Each number is 500 + 40 x the weight over its row's rms, rounded and kept within 0 to 999. Layers, rows and columns count from 0. Numbers have three digits each. The size before them is the row's rms in percent of the matrix's.

# layer 2 MLP down (transposed), 512x160, rms 0.192, rows 371-457, columns 0-79
089:427587550525545541492479462536523462434534448536478520551562499540445514391466445545513498529488493457447576453570510546553503440424502493514511481464498513538464526437504472525429483472467519545573458495501492502435461509473520579540471567
098:447358476519525555503446498519469547547458536527513536512514440568475484479394475506506568498566489541484473540485565520511443544504485514482511526508474513476502519528494439513561421530504500526543524448446426553414511529398525408503427497
098:518599548490515528527462501545536542514424528505468461464484501557465507565487445450460523447481574533469516412511516493480496421448537518488447565466516526484497442465486492590513491482522423559492511464488535433486529540513491557471531491
099:554558478487445514530527440549581477502517502483540516513424542540521473570446496513565638551516533546525466548450497519540542454479491421551532492517510529492510475498540501494512458449537509540495487520570508516403558460458530478512588563
093:511405467515547569458527500534538573467496492441438490405471467482510505515505585489463542579572547504543516510469455523532482557552464468541567537507507521482525520412562459443509463533498454525512508527497422577512525578478487525523493442
124:540429490503454535514519539483537536582481457565501451539518486487451502501575500479486530524443523532478461499488503486518541447423465470417479511482481542544521546557508493500502511509551564478491436518402518650487509522444445539463522496
093:462496431495527524456562446408539495489599583523489458484515501475469527532514496458483562469477502479511439467549496526508474529462464478547481471518495373477504527499545550498471530483447569572465411484498469563491465481507474500433427505
103:425412500484450538486424458463480467465500471455459483487427471516480584544445479511466583485484527492503472533530578500477500404478464524540508558547462535490489430518545489567484516484489446532480557519500498477492521512457506511444504548
097:522521528600499461469457509433501459571526539493420582499555472528504538441513493476578557512515448542517527484486482517562551480427465502557434512539507493448542466462552501451518520555543427475526461564480514540475519523493539472554537490
104:496448506490582552521467522493482518532459550513522497422527551508449446519561524501518502553517542434512490530484474508452477526424477489426505517528518533456477513521386560544463572525511570499495526482516488524438473554475516467511481470
107:496477442519512551550485572496582470568551485532523447523496493542475526573458433480497486477525512420463481489494555610433526521512538492524535515480496456521543452541519507532581523478590478496499510459473485593474526503528552531399511538
066:564499412511480488561544463494447506458513497460523494475453440544522548498554541434527451484508528508447526531484488556484531491515448438552443495513444527516610507534495595522510480522484512490544513464511570504517442498476487504430481564
101:452516512555458455474505451506574575449480519454505495529506553497501386595554461538500497487485504464482454460457498497447569514431541532468539465533520511438429518537484526536465415492501482508487500472488477482504497528423529473489540446
085:574536477487490431481566408510494480553481487438555470469548574434583528542467543520470484463490461510564541539485524506521519464465491515479538511551521446407433517459446541535555527518535485508506454537446526521566500552517617493490530513
105:529493439461440446480530465552483479538524547505475542483485497458502535510549509452495506519562543483454490523462511481523487505503557545483428438526510501538526477477442539502532520515505530501420516548468541528487497589496467497519555550
111:502506476511517478538434477471464496555429534425514459412527475528518561519496449459526516461517514518499529512477513488475544522543529453534499532513474516466447580490486484505460468467532437485523527530533462476551506511531467482420524407
111:451468481470521554540508522568543542549461551537532483497517519568527551511408480474564452552508500475518475416500529433497571560489482510467603474544498514469513537494534504492494560559501526498460577535498499524430483503494572483516492482
084:502420460527503552522470539550558517505512459512461560485475486447479538430519477482493481589468523566472546553535530471472545484465505461505486445508474498440574540527518534505479555456533486423450471508551485482451493455467408465482499473
106:498451526544437478494463489514534576557520510553429480505522591494482481482493515502469528467491448501543468464543517479519532453463489468585492495470514645510463472509442548558449556520472489525462458532470521483503472429532520538495513502
123:526479524482473528450488428561474487479482536460495511519534534511535498537517559511519474567505495450515493520441519483541461575565442536475587543519463556483477529456473562539550560559483544502461522467535467541540527493545420578468471448
088:412504550524390500511496520526488514525488490502466468497579496503582496507565520437492532464546411502549570498418544498507505472461440527534515520500465458540437528517500528508465461506527510502512517470447464489523561485558484504498493456
100:477524462495495616499500484526508533484418526498484520451546460462497486475505537482417481402510415489555540447567496491484508547552413494491490524520497466543560539487436443528503549572422571579475480474529541563504493529540501504549450516
105:489480478470553484492386560573462446528536450534526571444476453497474540468521469522469505477476480510462513473527486454464494541463496453504505516499449524489580483490522460480442450564496536455456508454501467474440515508534458482495561488
106:462517450573508445486474485487576484500533459536570490456453535542462498473507417529485491439521600413452495501583474499503523502418437512481459475515475490510591467467456541505445455543516547526505506526552455507456526533505515554540453473
102:544451509453558432478461528450515442501563541461546506540497563539532484597448551508487546536524503584507501526450532486554502435583486534517492478525480427468549481513514573512520464462489489513472545505419514506469447524480475516451553599
122:462459520456445516518434493540506413551455500448539523467494539484500577516471443458510520493434467497492419508498497494461484502531476505446532456541452517451554482492511450502432434577548529501568601501460519437461494521537472508525482438
066:490527428442475540473511536556465505412524517494464430529544456471613465468548570500464557478529545482547530424482510464596518589531527501544580543435502525531566495485482404447480458490516501474479451487488490552446522472541533534458501442
082:501501487496548580479542441540496493553511487474475530404501465517516519549523509453483522512540489541498482550432460547585415543519483548442469552465467514517553511456490508496558465505515554516610536516537530493480558498498528549465501564
085:544559494523489451480515501478505456497521522459582479510535451421480496494523373517423493540445404420507506464487444514517518504489479487460471572459514472452501436489593531480512491549474578494514468538532481457475442502452496531442466570
075:522492527454488506537527563507505506440504540487410499529402542506480468432482492546479546557463532460489572534457467436419536503505539477468505504540457498478457462482540495535578610510515512588538498510499501525544589513537531488501525510
094:526517564526548475484481558517460500493499547501491485467503446464474479502430528573584485562504454537487553497544448477477530584513411453441507539466514454564508547473471517558478425482550552461501560486552521512479478492499486550494512491
066:528389478490517502496509459473503479484498512493472557521473455544490522433489408514485457500558515493491521531490541521530450522536506485471493462494512461486477521469395529455568405508499440495476447476546540519466519481496506586451522519
086:473414530422472528408507491437507552507435470483479453509449525505482443527495462506428486469527496595521491456477488503470544466527561497490521519557521490461507496503456444432538512473520486512466520455557554461487530508555591519482549470
122:555486564513465460535484397523530541403460486474523480478457471444499460511482475481457543623482556442421521433501517482531472519497524461593550512557554528457497508547536565589488538468468522485505506551541531495457519501514424467480481492
082:536405462505532494461488490545430554594515601509387465488481462510497524507467497491513398497489501477457496466446494493518519522486558517539506533511580499515450561496519495521487455501491516467519490535521460471524475524549514508541564523
112:505574450451545599495477493531472531540482543483514480513516536345515506506451481520509469582549461439501511471463490554506561559464542419451552478503547504462526449493480476558500512530486488521425529553500518508520460528496461555493493462
096:481501497512499540538488441499472506489459579559480501552577515375467527425487551509540521565485540572425469483462515468520522565530500476440528504469557564457514527498548573531601569494488478516447461472474479491577514564502483477520559448
099:458450570517462528518502498506467492511534483564524481511465512629479510503439501528472494474512505537588537457453453418467467542526511430552502506445551482501506522487519553464510481486521490498526485497530521560483441563479485497506450550
105:473513537495533512530393450516435493549518454565494488525492505541592468504565463546559559514526517441445489428464487534440538504539521502456438491438402549428442569475455575465519548517442491532501529496595516466554422544537520541520471464
113:555469451488488424472469494519486486538557477516468493453597463517507538540467535516516547478564496475489539531433539535549518554473542550529578529497538542481500434429454569474518574536560466511489541557513524479554546551554559498507516505
091:527489532497566548484513515486484539520508436516548420522537461505539464507459496500438529525534484464527534447449505549530467560515439462572490517482464498476570525505474545514463490565421462533502420428528450516459520468523474584518523554
097:535462493506475520541495504407470473532496501563502547555512516504502567470472516469525460473540430467483534558546509493506460468534574478533471482444485479495517531493466479546534465471510495531538438493447516496539587490464498486489449462
099:441558552421492500544546487544548492495454470471433532474449489436558476452500581500514528542470528464571497495535533496505511513506461549482494502483506519555517557526464467519468520563511549551486460507454476556512528579508526513486481533
089:424445484513468509519477515456454440503551528445496488449463471462398496445463605499511483483497521505426466471510472504532502609469466477515496512494498530486525474440511483494518541513516480488489417491494472435498494484478477484524501499
085:474565465517524457510471522501540497507466416474520505470468526518497537494519583553506492525524452522492563496571468554487462517498530526472540472480465506466415509449468545540552528484473564404470483535506528533541458488524540402491553472
105:539489514558554468520548529501517474504532497430424497490557445446483435496510480498545530537512444571497462544489534450485560555462547506456452435523497427472439396523486444426551541487512523502492488526513507466538512522499499484505422515
114:431571472445494499493436523599486502545507478426463495447574509477586538543500512445491501491490454449504520452466516517508510485488508519490505437521482491482475446609508481516453526520480497524487455493480524481505463537597500529554445418
101:509554544481529457524499474458470589529484409495522521538550486459444503453508463552454460566446451529509527470507484512513500544518603512458461439500515503449484499463564539504510437481489514543498515461501426448484558417541511529532495509
087:526474523594512532527437469530526446554539536469457517522473498511435490543481510511515505505496541484469520498479458490473450514465438482550381536502448524397507503437508448492510578491489497553549447529480503461406458540506439513560437494
082:575469533500520454510538483482358512480533534453447527510451512553481495488460565489519464499512489507496501526444510554483489512507508555519501474562576422478525419535476531544541461455465530461470430483530507515491477596476489531509463473
104:478514465508418416490492533490470503506475493480525493462555536514493569513535505479446536510486480522494498453485502511540560489527503464472513520444428437479507458410481500500485425515437453533526623512502507479504503490507516441569466469
084:530530455541466528466465528544538487507477487409404561492572439477455528576586585490602571424517444518532543467523476407462506480525454498513525496523508526577493525531529531522511488410481519541454499511519521489495547558506556515464550577
089:538561514529540517571488490499463522543487463584511519460427529471500426502500500461475502564598504519494460435548507457505461556551514512462496572527522569497443597459446554529551468507456512466466570506486560495488481525415590486403493531
103:543448531445470492471454499446563482560514513401533496463537510488408506475516479542532449534508426442525474475537414513508501517510513487491478573450450474532418490562502511545572457576470509489575478433504547547511592471412550510574479484
114:528516508517507513474502498500479505519486477568502494539485454497479445524509483495558461551477389494473529444447487570543509529564515569436478525507550489503497503524461568518535503536539433488452469529523593520454529491549412542466465518
081:493437391527512503509452496498498463494421443447505522529452454464500501527484511520516489448419523527502495559481466511526501478559513493510494530419530481539468519502490508419498493462426542539533433485528503583448478509589418486490513536
096:464413533469528500460460464445470431514534491486478507472523510513565435483487433544504476469494447462435518551524504539495479521584425501466435501554532510490517442464563487516457520464502494515504575531484449442554518494533509541494487537
076:489414544492512470494486433474544484472496550521510443432561547537429538529474491482502502465510535472480481495504532480487485430486560462478454393471521515512591555572442564576526473457506568482480469505412510530521531573473539540439551486
097:421567537433569520506494476534482467569473426457444519489475518539539578445505474468470485483552461453439460459542515468465420508526457543475446498518556447488543527518516480537538521511495451480494488470487420485440491438454478439474469508
106:457547546480468520502505477479469462514440487462539512440538493545565491517467557470497496483492556529578540465517491469494514488499472501504551483477510459521503506420439528489503468461489581502531513556457463495499493498472576443497531557
096:435461509474526435500429488551559455545472460488440512484514569504436502470454468447539477578463439496476489531517502539485491510499581472531444514464518567523501488566496572504538421472484563438452428526486484517456475554471484545442506507
112:540526534572484524518467531458516521524547491461449522459510492531529542474418513486511544547452424434545488507558493504441521485445497570565537492520477444480523518481531487540508499563538509514579413577482515408518456584525492537448550541
105:454527535469488488499507500491471556413451436499515460505547495433469514459467584559530466485561500529541480478535489520469524440540471440528466480469479422519483469539538448515461525494517457427547501522545565508441470504547437480547500494
098:473565504488562505556601515528543520479471504512512433494553513510549535452583512463537456507500476527561485474531490512481486403485580534499487483559559428473535543511502549472473473527487481558516443547489489490495523499452558554422565435
094:498476509541497550516369483478517433512480472502489585542587490480512487533474523468560455580477504466493448465461506513540463491420490507484458543462443463557539466498472486561478479489539482528414417472489540501469408488479501488481477496
101:513517478459436492560599575421554507478441497421488451519487477482486468546528583490494461469535490488533434536529511505480479453552574464529549443486562549501468483468533490522445512520498463448466487455466498484556527456457509546472530419
095:537523475476520499464486608521500561468468532503501455489408526511433513414427554549483556440482497512466489449506547497559542539508593492523476518528475466562506529545435493405514499525526467447534504552477530485476378602496490503463493487
092:524555471462485467547548480448460550443464443564494502497566413512505390477503533539488450481478519534550490607462418479505520436470507491490462478480564569481469495580537512527497453507535464429549465461540524501499507501484523535439412531
091:551442516477468545438486499501525483454454466412395504498457482467509500512535520465500461467506448472495514502513593482483545456497544568483478485538373499480426483565532459447410494503517489450562526450541550521383517484474525407446480559
113:536558474488475496501503505475395515533482497556520474598445469542441523477585524434490481441546509585505421532497404557516477470534514485530604542492506572513478454507564482561520454499540576498539452513447486500518537502547485469468559506
102:525504526561479489500497511545546457468501582503458496535511538497468461502455494504483488495481561518554419467513580509523562554460474400547441486469405418523476555454523479559451502475489511538420488568585505544474498475509483474557561466
102:524461563479545485532517497477509543609466510491529515497448478524520438428518498464459455444500483549449500509448370430467416583494489457479481439556518445510488452563517504539516484429419523500507417537485564522510482497489517531482520517
095:523518415515496532576453522536523533517479483479550532502535524447527581447571503535533556529490525432484517483567510571482516472543481514478508483542497488485485494553494497437517527517508504465534508399412507538505503453506467540399525499
130:417504498497591415496484537438504549579467472456481507412526508463570473501526498502486454479487474527503548510481495469541539494569454511462405494535405483463450467509514550440468489489469500535607491487507424549526492429493489502516515585
105:508504471505495547511584528438436502509525455478515520519512458498483538490442491481555537480493491427543482500456411488421502471371455479486426461544454542518469468511482534553545454480503546498456531516516576454519451471520527491579477555
115:446453531423535505444487468481507438550485546546505423521480509452482497483518489545449450439472524510457481502475536490562467500502490460499609471552479473510476564491547588428501531476497544460563487467455521465468406500475506508498477511
115:476525549420460570530560439496510470462441506528486507481452513479557504557541519431566497513397510509476422518479436479537483528510538513552401506462469554572508495482487527547604500493532553503552500409471566477449499483457447499567567473
096:537497443453508552456440491542519556430479522434561466514498458525524520542521490451476414430457458493503454507501419503545502556501469484473523568489455453524492516620575479510543510541559462537444508480507437433491502574509468534496513537
089:481507525526445425486501515453506477501476543575476465453413498492478499492428519471459475442513487505487465498457526465516495517467477436539524482517532454519477458512509511469505582528521491525495524557444484510432488457519545522458543560
091:508453461515620496566495519553496496496491486451523555525534493443492430518459513479466531513555537561449430478566488535497525484525461530516532534472483508458448449539588442455528444450545524527550483455414490446530446516472538477493506521
105:442569535535505511496419494565524542497511579493489458502502509467564555464489525403516438499499430489427518457526554470546545520424504491543463448451500474456477524476443510481477540589399528549499545506515497456444488538510508486563501456
098:497480605548492476400539507441535469550498497528549520567526562488483477531429482554515518494484503535451436483494437448490548515526493526505519544559455517522477496466482512559555567512488491461512531443448477523484538501454506475517466535
103:522556483504504537465457482468521539525510535506529529462557531517490431441504470452473561565446527507408455533500598462494499432470446546469457523499489517452580584453555498503530528513513425509505572501453454477555502503482441531599507522
105:526492474475508465527597586463473558562536459500483504537484503450489505438515500503474492448476556527522415450519465423582515545439487503459484405495531565526479521519506498520472598523515538594471474528538495536468543451526483523505485453
098:486515506572491464553525452471491478442502477544494533480538486522426440521410461470524532506550516567474531539515531528465460491494479546443481482506489477505528446498484518501456510475453540454419497580483491486472436513467536523523517521
108:441565461492544408509483512517477520537455465528462502517527560462470484490437522554551464576551461547509512575559463527563466462529518561538551544475481553492458496430444425518457510460519484561487467555522511485467495513420496502472472484
103:522504518407580477511508487499556465497469430459444515501382484434490516461536472497517534542521531476439472512479517514484440480428456452560448469459545567449535480562538478438557481491487572427472496556536483479494492507537488447444532511
# layer 2 MLP up, 512x160, rms 0.218, rows 372-457, columns 0-79
099:521502511458484545545470504501563554446494476435496588545435511498568447452494566480523486441569491540550496529558462532476567472459614550454512555484514445533534459474500580458486471470539595428483522474462505455507475511478443493499477485
099:514482488504546453496483437471520509521534434510516501512536464595591470494546482490502422487492479492568522490480517498501478509436466485477473505417519510454452561465429580572505434506489472536525479424470516529567496502496517511454470430
110:452454438456500493527493565637455466437474451547468471507461510529504545501527485479546426477538501544536582474483536440480459524442481564524469511523482511468538510532527495524535497539491552537507515490416528515595500564523507514460538500
110:450541576466514481542538503442422373478483507466530530517534457487540497547577495539517498465499557450454555573555459538457489476466480483488444505479513452543498441517457418499510538452487450483492494509556493459539519519536497506447545505
121:509535524482535443464450409454595478496550468525440473507465455523537369441580546534589526452499574423536468481494546512470570461462517485454507455514525453488525457519571547458457443504461490484519417470570472507462519408515512529471480522
089:446474464444523482467532536451543533417506491534497519485532502485402457501480556512462509491461556573479508507540545525591496528481458474512461549508441418496462510479571591523491463580527504521534531461588483561512497471521486491450548510
091:465439479497557501412501508476536464412459436517502416471540516506522550516431514464453469506462564488565468489504526548502576475547447512527474557476508439452476519550549528516565527503481500546524508514495366506527512545532507550456546497
099:523476509511535515485488499404482415478466555487493493542510423587527530541474489488470531543543533470502544447501546471515503541602479431496439517465507430458481506474504409518507503519497493489509437473470550543532452645495532519438519560
107:545471509478510545474496450551533532508429644454465535483468521520473460496484485450525509536532456452535483506499531529447398539457469552459473535448549494499426506521448500502516473485445517484510504456496526518521417528509551513499588447
107:423488517545562480465542524407517461542507461539472513467533467447500534474512548490544559460479537500458440550548480442472521504491584449437503532587537466575518435532538463539481464490548541430498487455469544606516481394580567553533543522
073:508499440453520512526529446511441469521531542444493552427549500461479487501571543483479503488494546535496509558508465514460572494518504522444502511490494542510536546452503574513548488490477564543561479484484504423557470450478549530436506541
101:485500527479556474440509440480472523499520443488435440545483522509520457547569443496544478511545484442533460576522467481393543565516548525485426503453478491454448530499465482551535488523435465472462494504557516502575457485493567526453508483
091:457458517506553516461505564476510486470489547496510482467441487527538557598486601405582481455494524509496516500564482493530552497511533508465491498492478526488570529451483519457528480518502519501542494443491505558532448458561477484452459523
116:513502483527479419399508474455460520581510592469513528544491462473549600505494573460517507501479498514534489486499492477510465471480554546544490504537550469449490529533443505526525510469510501516445499551438560514504561503509460509583532548
108:437516489511452527512515453444474465487578506570469526488498550484452476502588533522484488503549508573581460545542505528572526592499502450502493499467461463605424467484500556493535556490546441545530515512457529550471534486553491477481529507
102:472498449447541530509483489511533527501441638503464484476442520535489536506443430478553476512486516422531455432512549416426488599484509510502567518464467498445451586506503516470493448496426503477470517507460546495462566491497549510451496495
092:501530542522513541416525571445544486463541536485427515586432510519450399467531518481487489540506461522521466522503536475484531530390479512480458521516505505542535550552517528545414531486541525454487510559549600413493474479492476497497528524
096:424457482496490461500509588467495506483489581486532519518544513468529512498452565498465499570501388435472487530530514530445462510513509504538571521452487571429497491462510586448505533490436487512554499545463479495534536503500529482460560476
112:457497527487494570467589506456541424396495496451531511491431477531427498519464562564502557518521465417526454477529467517539455518554527468520488517517485494576516504502474499478549521471501501519516455459477465513486523544589507477488557472
084:513436500462497517497526434446519495446463531499528479513537541447525514517542495560542537521532490459551523544461504481508472526436549491531439491550493505522515490528529530479488514468561507437406561521478499478488501457473410478539474560
101:562463529462483479504501491440562534551557470474549467508524595496483383515465485546481490560482568474489455522455526461508482435521529461513481518489551506492424448532512531444467532411524474484498521518471475426525521415577454506487533470
098:483510414481565488482457563511466428474426491494509535468483465445441506462505485510488508465490555585517495543574564483521459512506589486522462504509530543501544557584516544489565534471530509487496486540577507492600570559561505483518568470
100:450510500554619486482491532490479501453507452504475568434413490482476438524513484487449533441542559376503497514488552478457517485500511505480519471502524445532500464506500568489432502475494537482466518532449537537463512444491478453499518464
096:519431409541471456482542549532508491535484470498494504482526479502552456588494459467566424484574523474544496477440525498502480536519546478435477489498533524370491588529480462483579485475473450505546525449478445484528526491521496523390466526
125:497455409447475509497483603494506540411435509500479489527431448540547493565502430522454488453516477516485509539524494444479484625568450512523494487507504470504465516468475485413496512527443493474526446563432504463482481526443471534453531490
077:453418377534443518523496516496491483513552509532474497517499495483540554481510471508535483446528598427509577357427451462473487525498501526491521533456532481527504506432579490505531489532537478524483523459511499529517522479484407523547475513
086:428499479548510523507577522512424515547521489558484465433508520475510477534456501500478540449481523557633415501467434452473511495503498504538459488553499514477431488444582498438489478524510628505511529492463503519514483439517571487497491473
090:435511457474527531519416490477581580500422490494522477487464491448547503527436508487493519530491468522548414484517474472385511481610517545494437525499464455528428509540550519512503465488572499511512501495480504591467540508527542480458437494
078:527475503467513378509501494559500465527497504549523535522579443468434452420463515412496481570569477511488476465525526470550463510535579456517441557558466548490491516550477511493556533507541466464525536464481517521574474541488494518511473500
097:490514439471440505518538442501492475448470541506508515513515500511549466483513458432476491479546500491524455539460505546428459520518496470494528562516455497540519578484448570375557493487515475475458474529541458574521522493584505474527522511
070:434550461474458491467463511482480452568463557485533488453586460487451480437519472492494415475475518523454516467531501489455502549535476542550471453503585526517532550513495561530443423507465539482553498502503511524569424475554481577470485526
096:551444518498550567488491420520509504471518495484522456499520503461537519512493472534569474496467419441497475621505502480545525457480482497428459487476475482551516519500464501462546456441531513452487492563506543419509479477512535513539566527
117:470495513545502503524502531458527536441437492461522518504534506510457474541509451486483523549494540476462569455510479401579463412564494525536484491511439491527493505601528519544518455435448498540432547508465555560519556468528394512491488541
082:543446509517523453574492511449459508576573507488522504460457489547496504498505387487561546465526537512535569397473543447558541514524521450545485521423498509465549526493510473486497507536541549567429513504433494443515483450483474513516457448
118:474508526496488504531470468421505552473464571446559540496490553475476433511479524571502466526489512573504539503454434497575403493382470452461554474512547515476527505511468513453442553437516503515478493456514551489480501457522449459473497506
097:533437529591417472559525452478485532464515515507479484435495485533434491573484494562514503504552515490429539522509543470565488468512462539477451448501456439526467482540530487482462468425525442523523546484514513528455498428548471504502535521
088:453442541486481498503475398471529486457522449534546484462565509561528501440496459537446480572520511476491494464534539472516543474459505464517469448515553470570521507514514540585517470482480518477498429477540492570528531470509506563460529452
099:452479510483493513477468444526503530476544356570491551550487520470526490489483486462534513442522478527473456528505552525413545489524498502497494528466456468486448527544465483513501440516471519475478488474556513497573483554492548484518436452
101:434453511437467473475499487518504432529520534527573533519533537473510537498554487444541456587502520501525529447537560571528460528508524466478488518464480511436471525513517493463530509553477513491439498442517449559539417552463450487454483490
098:504445512456544463526471538501473506486508523513469494547536459479520430527488547475415508495474566506570550493515539470456479562544483516502427526508487527469489557538524552594461511523449454501527564576508499524528403487499524509526527532
096:475536507556477458566508515548530467453527458545539544466558504513510392489505475556570553541528542496462500513479528458522492467478494506451547489558501520560454449489528517589462567430495439543442469480534520506493453453452425489568476488
091:565439489538514450554506475568474503549535582573475472489546496550492508521562415506513444587550460479551476506524489453463512490486480527483477495515562461488435510495444465505548510513509470465522418551525451473464530442500525496406452544
089:495514448486479461537484506550474445551451457558464455499486419492561473497525479413523462532532467485526495508477604494426518405505545471542476490546557483492464556536486503445517476469537507473519501484495500488494551523462513546484463525
087:496521535511441543525481515504506489510515411500519461531495478537459481433488540510545476483492538531547538541508485489505535516541510427486486494509430508546470526481464449443470490504486601483541513620501524508452404439474548528533513502
096:524581504534515517489493496518595534544487459502483467507463573489514548438484518565526553535472528511459444566551509443546544432487538499478400488523494481521504462491483466574512531439481545490585524404470550533452594452509443499500482535
111:535562473466435551470468543502476502528462481480556554497442462510498549475507467441424416461529437474495554507538476494540465547593415517495509422526524525455454547461504503519534528547527525482521507518520497477583423587507552483485548412
102:494531578509531463547531533467487554544500523470507549541499501469474465445440531481487530504504536535486531500512532497519475549569608600532475562473553442483467509469494466457455486460454572474540500457495472584508535542484502522537513540
099:479508547488483529545508488486490445493447549533504522473421486496496460469530448480519513427586473493530444519492471503464572470513544512512505559481541470519540539532492565523517503484536512510550527492542485456428547530437497524483424473
088:506445456502403530508502487476495449516466487507510418511530510478482466488548565394509415516539516440508513552543487532486522486508548476411474480515488519487498554511583515481515467525581443500539556499562520466531488444506467505474495567
096:470534476500460517467493589456439551474494550458569521501538507463524577525570492464438470410517479443533525487492473544469513531461448514462532500534450475484459519480408502469498513458505482500555560552504561467572505497496542467458544482
083:499439551559525431516529539505430565429509493476595462552461498525553517580477521553533432559435406519563451530502510493479479494505486561511451488501579549475482512501425559475492524528468494542484462555425467437491456509517472533510518540
090:493492502538503507537462480482521538581487512516524487496434498506523496510519532519424502519569453487471470437512480448475475556530515500467451491527489516479477568490421530569549497509456496446469518493467478525480547552462529530475464529
104:532506461542489489550474488456519475519479499490480487449531496460487469500503419525536537557562506532490509396526486442554445420480534402434441491530483519485455494514455461532488594433499519537439506473510551508562552510449429519548472483
104:556477552447478540507513505502498524516484481562548492535513498532510475470522471470506490512449451498559474433513501485570539468496539430516440485504523558570514471509476507488532500474545472461563522485495535487497518458570454509472512508
086:467468419500466542491442516499538505500494511454481479523452493517504546542463547475507485454448548562564472502400504456555521446502469577500547502462565484508481496600449531427502508473466490510527496456458489617486530520620421494499559528
097:503427508433551491454485534447499416455537508525481569498482557424586479411462507545493477485504471500486484523477570517518528506496526498465527515481536488435537524563570478520585448480504489550524481495465525524510487415506528549523544452
087:471482565567448514481464472427586545468604502532472454501492541486536427486445558484472499462448515453514506524485587539439510464514546528427495478467538477545505490522514544530448490474533522488516431511536514467501441535512550581482497513
103:522593480525538504469504481521530464475487529467557534487514496550488480466526508538560471511488475462573490455437600437474481417581494522540542490506512511430553546528526479451484393505419513412481470530557506530516499480504482527518540527
107:574489486468502453494555542450554495470409525501579514487496475549540527558512440497539532491587451479552576550523518506462490437531431443473464486483459466404578483511466458469549513464451522552459427436496456479508550482476508478467459518
084:454494532462505503538466437485565460461551497473524574489508523455460527489474477500539480567512524469539520487465409483547488516457561496543571504519523494567530492531502501513509500537463485535356436513458475377497484554474461562468456452
104:455519436503490554527484433471449538480530503416512488455453544424513453453524528568473509505516378440541457505495537477470518467519561493434600438539440487476503518461509509514509495522487490496516496519460512555490471492538458464496498508
104:467522500543534533476544470478488592458544459399504530453490480587481432564471516501553555492448547480514504535445535503468479419506485469496530500501485494477469531549496407479436477527456467536464513474447535458461460521576421452532503472
091:555527469493406580467510534458508452567493523521490463470541464494532569466549459524582516505474506499477457491451493483517486498468505482518520426523502525567447485465599506548461558495478531538544553482506607473456486514501589525506534480
092:509510473534394499529541515502465484403384500551524541578518496501466506488496492495489463426425524484497475504436550489486537482513539485522485470475510536494511504512507471468428524546475518516522499557459457495638542518439478501534570473
104:501484472508512460554496602519407545503449484536520559522518445534514552514512394594500444481526477542495518460469476487537473558472455602488384514521475456464460539492386511479454526470526479543530553495519449497464463525514513505504456499
087:532502587454464474473513421450573502428446510512486554506482485504525499495469469534532467464460537427552509484481474506489462511555501464537495605499460557461560467480454515591548493494434536381557427466483454464476460505517521567478456542
096:532480505465501402467502547467569447517437480450503531543487464455523462466460557456497528524517548476630487531471527565409506464526564514491491468550544524437491482554549517429560477497517473482535521423596533547567504426520464487498497492
092:515490441504495511513536419541478513504475525581588538453534525457451502523527512533488547514500523589456484476484433490584445482478487472489504480544474511492544504432499598497556490489456523520462527484477432476536495493490510578509544433
108:592560501493481506491468573534432505481473518506527492559471515464465581483579519525539396438593481507492426539468492577559433494478406499486467506511482587496414503492547467512510471537546564460544457548463500526552511547555407502464548460
110:555528482462454496493477486571414533444501461562526539561447462517487522407544451441458449500521484491488484510494631473470477483536494508520462462555442469417502583546423461460563579515483507557502490550564501502517466490522518507503456505
100:489602514474560482457519587500515534501502548438496497541438521514534530436492497604548499466605498506489503492488462501443455477528501500475500521516484535452470498546440494483447553495492500463475457511439528463509406467528567477452578466
098:472503449470475521493479558392444448458474454529589571503427464529529522529499462476441496480453520519564531577553495589516496578555461416435549492454451540513460581526520557452468532423467440507492515501503484457487431497506483511452569454
125:517527563467537492436491553414570449477553499506537527438466484476571521578499556496461464442486498512521519438478527505597506491503448544484464510494458475484488524520493553470445449541511492496544487451458485515443538456539513541442492542
103:542537431508547557463502506543581515492524457527508527506481528547477477482471527477470496511476498582556493509492553554415489504461512500550507498430526509527566523486511581472559523506519521524449485557437515488480506520478470519512504460
110:467505506460521553447498525528502453492480490535555493544524491508515533459504495521478451434484503510442520581496513534550531495445509446456551486562466463508490527501561559449449604516526524480635516469455479422486416550449478534544493493
109:417472544456547527502515459429513506506443468526545529503472504510476479579519497468542603484497480560446489485469456450522531480498505516505556538490449488465488515525540532532527523477506550456482556415465564540434554480573491481508474515
091:497590491467508486475480486538547448446490503548551418512463472495525520555541510483466449456491524538589548466469559502615507476536480459473479486448520509471435551604482524559529470547519499444504470568511490592547466549512511539531531466
087:479450598476543508483482569501529439558523524543536467558500479515512516420451458496482516444514551505496509459556493535474493512449436539490493523477507452491489544478512427468414598533463545494482470492493543488452512509476507526520499453
099:595497474482492494444545475500464446529486427544490595521487474476430490454522551534479509492531512558397514501516515503462503524505570484501495499519524523424497483532505423542478467450379466382545479477461524572500489440471540498519535450
105:395498490485475444501508490384545485473482549526464466519506540460518481546527560520552521453471532576563529546531530523530448522529530401471514564474555452536475551476548561458469506475503467554465538562479506508529527488492434447468515541
104:518602424493510488438482512506430558481496453464494482494534545551552522416520537463476442492490500503535503503551598566497454501497511492515544500505576523461484503564511500456467450462444474477452522573494496480467440507498522504461515507
108:480526502419521460457500545523566559513446538435491520495507553475515462510504521492494466489504484511552540520503497475476533465554505525496562562477564532448523600439486547491525518513520546419444538500501539430594479485450531541509546521
105:471448401511591487509542540516493515540463503473524523512493539478459518489540483421496516459518562506467478426503489461545504568528532539459545526571540543468515540481538446511554576527489481530430469461506488508486522389489424459515500416
096:460437514483466477422486500505467506456524479507484467565664482496501474424500502448523462476522524479497559491572522540479434507503533523462530487485487486466509575492498439517546452539470557500464565489551517535467482508566475531477455473
110:506498459498520487499532453467544497483490479521530445467576514497460490516498482485460488529486578461465471528466517407459509548531590522524470449508494492451489500548483440524465462447494546502597490516518578475496541481498432482445453539
100:464437435506516533476474481530436530459519532453479514545542521508488524532490531491515459518567484553521541506453436440485433542600449508528432497565503504516528486482496537500478532539559472475523503512420535500459486563532452493479464501